Weights of a small GPT-style language model, trained from scratch on English Wikipedia: 19 layers, rotary positions.
Each number is 50 + 10 x the weight over its row's rms, rounded and kept within 0 to 99. Layers, rows and columns count from 0. The size before them is the row's rms in percent of the matrix's.

# layer 2 attention output (transposed), 128x160, rms 0.0357, rows 120-127, columns 0-159
059:33 50 56 44 62 57 61 47 63 47 45 33 50 73 45 64 39 30 66 34 41 41 55 62 47 58 68 53 39 53 32 46 53 51 44 52 50 58 57 55 49 48 57 61 46 55 49 55 59 69 25 52 49 33 33 54 45 46 44 51 64 50 65 65 75 54 50 86 69 35 47 35 36 40 57 49 45 37 59 53 47 44 52 42 51 42 41 47 36 59 31 59 39 28 59 47 53 36 45 52 55 45 41 42 46 55 52 45 63 53 49 59 36 56 39 60 44 55 51 51 47 59 46 58 43 34 45 57 48 46 45 57 50 46 43 56 54 54 46 48 59 56 45 55 49 53 52 48 52 63 54 63 63 71 48 37 48 59 34 42
085:50 50 44 58 71 45 37 47 37 56 50 59 57 55 50 51 63 45 53 58 60 60 46 58 23 48 33 44 43 49 45 56 37 48 42 39 33 51 64 71 71 59 43 41 45 44 77 58 57 45 63 54 37 53 41 41 53 39 43 44 35 39 47 58 54 50 39 38 69 54 54 55 67 45 63 59 57 54 52 48 60 41 56 54 50 39 48 34 57 47 66 55 55 47 36 36 36 70 48 62 39 51 66 63 63 52 48 35 54 52 50 49 77 41 49 34 55 54 55 38 49 40 59 61 46 59 56 50 28 40 42 54 51 43 43 28 35 56 51 48 42 58 62 44 33 56 60 57 55 57 47 37 42 59 46 51 63 42 54 47
147:39 55 58 55 45 44 48 42 55 57 57 44 65 61 53 50 47 54 51 41 39 43 47 59 43 57 56 43 37 44 41 73 55 57 45 50 50 32 45 68 60 55 42 49 56 54 62 35 62 46 60 48 53 65 62 50 50 55 33 34 44 57 63 69 47 63 34 55 52 49 48 58 53 58 47 56 61 64 50 60 55 50 49 51 29 37 36 28 50 46 66 37 41 55 26 39 46 62 54 54 47 53 49 47 56 49 49 60 59 44 51 65 61 65 15 43 63 41 52 25 63 45 23 65 54 44 52 47 59 57 57 42 46 42 41 52 41 52 42 47 44 52 49 75 36 60 48 45 32 53 46 37 39 61 57 54 48 58 46 50
078:45 49 58 38 49 59 37 63 56 46 46 42 32 36 51 64 63 30 63 36 50 46 55 50 65 53 57 47 43 51 46 49 62 43 40 38 61 43 40 52 47 41 65 47 54 42 50 61 56 51 32 55 39 44 49 64 55 54 44 55 61 53 61 61 69 56 54 69 36 32 46 54 33 56 43 54 41 48 54 46 52 55 64 59 38 52 51 52 37 77 47 35 52 27 62 55 65 48 51 60 70 54 24 43 42 50 42 47 56 57 35 59 30 42 56 54 50 63 50 61 57 58 35 50 42 40 37 40 69 43 40 57 47 72 46 54 45 55 47 63 63 43 58 57 52 58 49 52 55 36 55 70 41 55 36 50 51 57 44 37
115:53 50 53 67 26 69 64 50 59 51 61 49 70 52 46 68 44 68 53 46 48 35 54 50 34 46 55 50 31 46 47 51 64 57 52 62 53 52 58 57 52 49 36 45 47 50 57 46 42 51 65 58 49 45 54 44 29 56 43 45 29 57 53 40 57 52 41 72 54 59 45 44 48 43 52 31 55 58 47 40 59 46 52 52 52 43 40 31 61 40 46 51 33 64 49 28 53 38 59 33 49 17 37 46 51 47 64 51 58 55 65 56 50 51 39 50 47 33 42 44 51 54 48 42 69 52 48 51 37 75 50 40 52 44 55 50 65 53 40 42 34 57 47 59 54 49 48 58 45 55 65 43 62 58 76 46 34 54 51 50
083:52 52 39 49 57 42 59 40 49 50 42 48 51 45 50 46 43 61 63 40 43 50 44 51 33 48 51 52 45 55 43 39 44 48 45 61 46 54 63 68 55 40 49 52 48 38 68 40 52 42 52 70 36 38 34 48 65 44 59 46 55 49 75 56 59 50 43 71 66 48 62 60 52 39 62 43 50 56 52 36 54 26 41 43 59 43 69 51 48 40 50 56 34 50 41 41 36 51 59 57 46 33 55 62 63 44 40 39 42 52 57 66 69 50 41 62 55 44 38 50 40 50 48 64 37 32 51 44 49 38 48 78 62 49 47 45 62 46 52 45 58 64 48 41 52 59 68 81 45 29 61 39 58 48 59 33 52 59 50 49
084:46 52 58 47 43 48 47 48 46 48 55 36 52 41 66 54 54 37 47 28 38 44 55 41 76 55 56 49 51 50 52 53 58 42 50 33 67 33 39 56 35 29 52 45 51 50 48 39 55 52 37 52 58 48 55 63 66 54 53 49 60 50 50 57 54 59 56 67 34 34 56 68 28 56 48 64 48 47 54 51 50 54 55 54 44 64 58 57 38 68 62 37 48 32 49 54 56 50 52 60 78 54 31 43 50 55 48 57 48 47 26 49 34 49 44 56 46 72 53 48 62 55 37 44 39 44 51 38 76 40 51 40 45 69 55 55 54 58 60 44 55 49 47 54 40 51 46 44 53 20 48 61 38 53 40 58 62 62 58 58
082:49 65 53 52 54 45 60 53 53 47 54 42 52 36 54 34 62 42 50 38 48 62 53 49 42 40 44 52 54 57 67 60 56 59 45 25 60 52 35 67 24 28 44 51 43 52 67 48 39 39 39 45 53 50 44 41 70 52 53 47 33 56 46 51 82 55 61 62 43 41 52 63 45 52 39 80 59 61 39 47 48 56 52 55 47 55 47 49 44 62 57 33 43 33 49 46 57 49 43 46 69 50 43 58 58 53 35 40 61 51 42 37 41 50 47 38 67 64 53 63 51 60 60 65 48 53 42 48 61 39 40 52 68 60 44 55 50 61 52 61 40 48 56 42 35 58 49 60 39 36 37 42 43 44 57 54 60 32 49 62
# layer 2 attention value, 128x160, rms 0.0373, rows 121-127, columns 0-159
089:37 40 55 72 69 73 46 34 57 49 52 45 43 49 24 45 33 55 58 33 44 48 45 43 39 48 36 59 51 41 54 33 37 57 49 55 48 49 42 58 34 55 42 64 50 47 56 41 52 35 49 35 51 54 57 56 63 58 40 48 45 51 53 52 48 58 39 45 35 49 51 50 22 66 40 48 46 56 53 65 65 46 62 42 59 32 32 31 42 49 57 55 61 30 53 52 20 37 52 64 48 65 53 31 48 53 72 51 61 40 41 42 41 50 54 43 49 40 50 56 48 64 39 46 52 49 54 37 37 47 32 51 46 40 63 45 46 43 48 34 47 39 55 51 46 52 53 54 62 51 51 54 55 52 52 38 59 52 35 47
105:42 48 39 66 57 38 56 50 44 38 46 44 46 45 42 55 55 49 41 40 07 52 46 57 67 42 45 42 66 56 56 79 41 70 48 48 50 45 22 64 55 60 53 68 60 51 61 46 40 52 51 28 59 62 55 57 48 55 55 45 47 60 62 35 50 57 47 58 54 62 42 46 65 46 29 50 46 58 47 47 54 55 46 48 47 38 44 36 41 43 50 50 46 35 48 64 52 47 56 57 56 43 21 52 58 48 50 56 47 47 41 53 50 54 24 61 53 45 59 38 41 55 24 62 51 53 49 39 54 51 48 52 55 53 60 49 48 58 59 42 36 44 57 60 44 47 47 41 47 47 46 49 52 48 69 36 49 44 73 55
072:30 54 61 36 39 42 48 57 69 49 30 60 54 35 36 50 37 43 47 50 44 45 45 56 80 48 74 29 66 49 47 61 57 49 55 38 43 58 44 52 36 61 38 43 53 41 46 56 51 48 54 65 48 61 37 43 36 70 38 37 62 50 55 49 34 56 46 54 60 42 48 40 56 43 47 51 53 46 34 62 31 50 55 43 37 48 66 51 54 53 44 53 69 43 52 64 43 29 50 50 60 62 60 39 29 57 41 57 58 51 41 41 52 67 50 41 48 43 48 52 44 43 56 56 56 47 47 52 46 45 50 53 53 42 45 51 43 51 54 51 58 51 44 55 43 62 64 43 59 51 68 21 42 58 56 77 48 49 62 65
098:62 69 42 56 48 47 36 55 58 30 58 51 50 41 76 57 47 72 44 42 23 55 57 49 43 50 54 22 51 47 44 39 57 52 39 52 51 46 52 53 62 46 56 47 56 51 53 59 49 60 46 38 60 41 55 52 50 45 33 52 25 48 45 56 57 47 39 51 56 46 58 46 65 55 35 51 55 52 66 35 50 46 45 55 61 56 59 33 26 38 54 58 47 62 53 38 41 72 49 57 46 52 39 53 46 54 41 71 61 50 62 57 44 25 50 46 56 66 67 45 64 44 42 69 46 63 50 35 37 59 61 49 44 56 43 51 55 48 53 48 43 50 48 43 73 46 40 51 48 54 36 53 54 56 59 27 41 54 49 35
088:34 44 46 60 63 43 45 53 49 47 45 51 35 29 49 42 57 29 29 47 58 45 43 49 47 43 53 42 57 32 50 59 55 45 47 58 56 54 51 55 28 46 49 66 46 53 49 41 47 48 43 41 40 20 43 53 58 58 41 49 43 52 65 37 55 43 38 46 55 41 54 47 61 47 37 47 53 46 57 71 53 57 57 52 57 37 75 36 61 56 48 44 57 34 48 56 21 57 56 48 52 53 47 60 41 44 28 45 61 51 57 45 44 60 47 54 66 40 54 63 52 54 38 46 56 23 49 64 46 37 40 43 46 33 55 47 63 61 42 48 51 42 51 41 79 47 57 38 52 35 47 46 55 39 50 40 27 51 39 52
088:30 33 66 53 48 23 66 53 51 47 45 54 68 45 36 49 59 45 46 58 53 36 62 47 73 31 67 41 58 54 55 80 46 63 56 47 49 49 61 53 57 55 40 64 45 40 34 39 55 41 51 56 24 50 46 37 47 49 53 45 56 56 63 37 35 52 53 63 62 49 32 43 47 53 45 49 43 54 54 47 54 52 49 36 59 34 58 77 63 54 46 59 35 33 39 45 50 32 68 38 57 58 46 46 35 47 56 49 56 49 35 50 49 64 53 60 53 29 50 61 39 45 59 51 60 48 58 53 57 36 56 54 56 62 63 45 50 47 58 48 52 46 52 47 44 54 58 41 57 32 55 50 54 32 52 58 53 46 57 53
100:27 39 57 64 62 40 66 48 59 49 44 55 71 41 26 44 37 44 52 53 55 46 47 40 61 45 56 68 20 45 44 60 41 65 50 39 51 55 52 65 43 41 44 56 62 40 46 57 47 46 55 57 45 29 56 40 42 69 54 44 36 59 49 29 33 46 41 51 46 66 55 53 32 57 58 56 49 61 36 52 51 49 50 23 57 51 45 45 46 52 44 35 53 30 43 50 51 38 63 53 49 53 49 47 58 71 51 45 59 39 42 48 60 59 47 51 49 34 50 55 66 57 60 46 47 40 48 39 61 29 43 54 50 41 51 38 52 45 51 41 42 52 47 58 36 74 54 39 58 48 48 54 46 36 42 65 38 47 42 40
# layer 2 MLP up, 640x160, rms 0.0413, rows 0-2, columns 0-159
096:49 50 42 68 48 42 50 49 37 46 50 59 42 68 54 30 54 63 50 54 27 71 33 66 44 41 44 36 38 63 43 60 48 45 61 61 30 50 45 67 66 45 56 48 46 49 49 48 40 54 56 47 54 63 63 51 59 38 41 54 69 59 50 58 44 42 54 45 46 56 52 54 38 59 51 44 64 49 31 43 63 28 45 63 31 47 45 44 50 44 50 52 68 69 37 57 44 49 37 55 37 59 43 31 59 44 52 64 38 45 48 43 65 47 35 57 55 49 48 32 50 44 51 59 57 52 52 66 56 47 50 55 47 51 62 50 56 66 35 76 43 63 49 49 43 41 49 28 55 41 53 36 31 52 41 54 47 53 36 53
103:49 63 60 38 36 60 42 33 54 66 43 62 43 63 39 56 50 41 63 41 46 42 35 58 44 53 37 58 40 41 53 58 52 62 46 48 60 47 47 54 64 49 45 35 45 60 49 37 40 62 63 55 44 55 54 49 61 51 56 42 51 54 73 59 48 49 40 48 51 56 38 36 47 51 41 50 56 58 55 67 41 56 56 38 42 39 46 30 54 50 68 51 50 43 63 51 47 41 52 68 44 45 39 58 43 69 35 66 56 49 60 57 53 53 52 60 23 50 55 44 43 49 40 55 36 53 70 41 49 25 81 51 49 53 58 40 42 52 40 42 53 42 61 64 51 40 50 45 35 33 62 64 39 54 43 56 30 60 33 39
105:70 38 33 48 67 44 54 53 65 51 39 55 60 43 42 44 59 50 44 57 43 74 48 56 54 39 51 48 54 42 46 37 52 45 53 55 39 42 46 64 44 53 42 61 70 52 34 33 38 29 57 52 62 38 59 54 48 53 47 66 45 52 37 42 41 44 56 41 47 55 67 61 56 41 56 48 62 59 51 49 47 45 53 44 38 49 60 70 49 35 65 65 54 59 30 59 47 54 51 46 43 63 68 73 53 56 46 61 16 47 60 43 44 66 45 46 60 51 39 40 45 50 75 37 55 53 53 55 32 46 44 49 33 56 47 38 58 39 51 54 51 62 59 32 53 43 62 50 52 57 55 50 40 30 49 43 59 49 54 50
# layer 2 MLP down (transposed), 640x160, rms 0.0368, rows 0-1, columns 0-159
098:38 37 52 45 47 58 57 59 62 54 52 52 56 57 59 58 38 46 51 50 57 45 47 45 62 57 62 43 65 38 47 60 42 62 52 48 56 54 71 46 45 42 53 53 53 59 36 26 43 58 54 46 44 62 55 47 51 44 37 41 63 36 38 55 30 45 61 52 36 36 61 47 49 61 22 56 73 55 43 51 34 46 45 45 46 39 45 41 58 38 57 41 60 63 38 37 49 54 66 47 33 49 66 30 73 60 46 60 51 47 49 54 59 26 52 43 48 61 47 55 51 44 62 60 75 61 61 35 41 57 52 33 52 53 48 55 46 58 60 59 49 45 52 32 61 47 61 33 64 60 37 44 50 38 55 51 55 32 57 40
103:61 46 52 41 37 61 36 49 47 43 65 68 60 51 25 61 62 65 43 63 48 55 39 62 66 34 46 36 31 65 62 73 64 47 48 43 50 66 54 57 69 28 40 49 52 41 40 67 47 54 48 33 64 56 37 57 41 46 39 47 40 29 56 42 60 37 52 63 58 44 30 41 61 58 52 39 44 51 43 59 39 46 50 38 44 52 47 61 52 48 47 48 56 37 60 51 58 47 60 41 51 53 59 53 57 44 37 41 51 54 45 39 49 44 79 53 51 58 52 63 53 46 58 47 51 65 66 48 42 54 55 31 50 41 55 55 71 41 45 55 49 67 49 36 46 50 48 46 40 45 51 52 48 63 53 46 48 43 44 31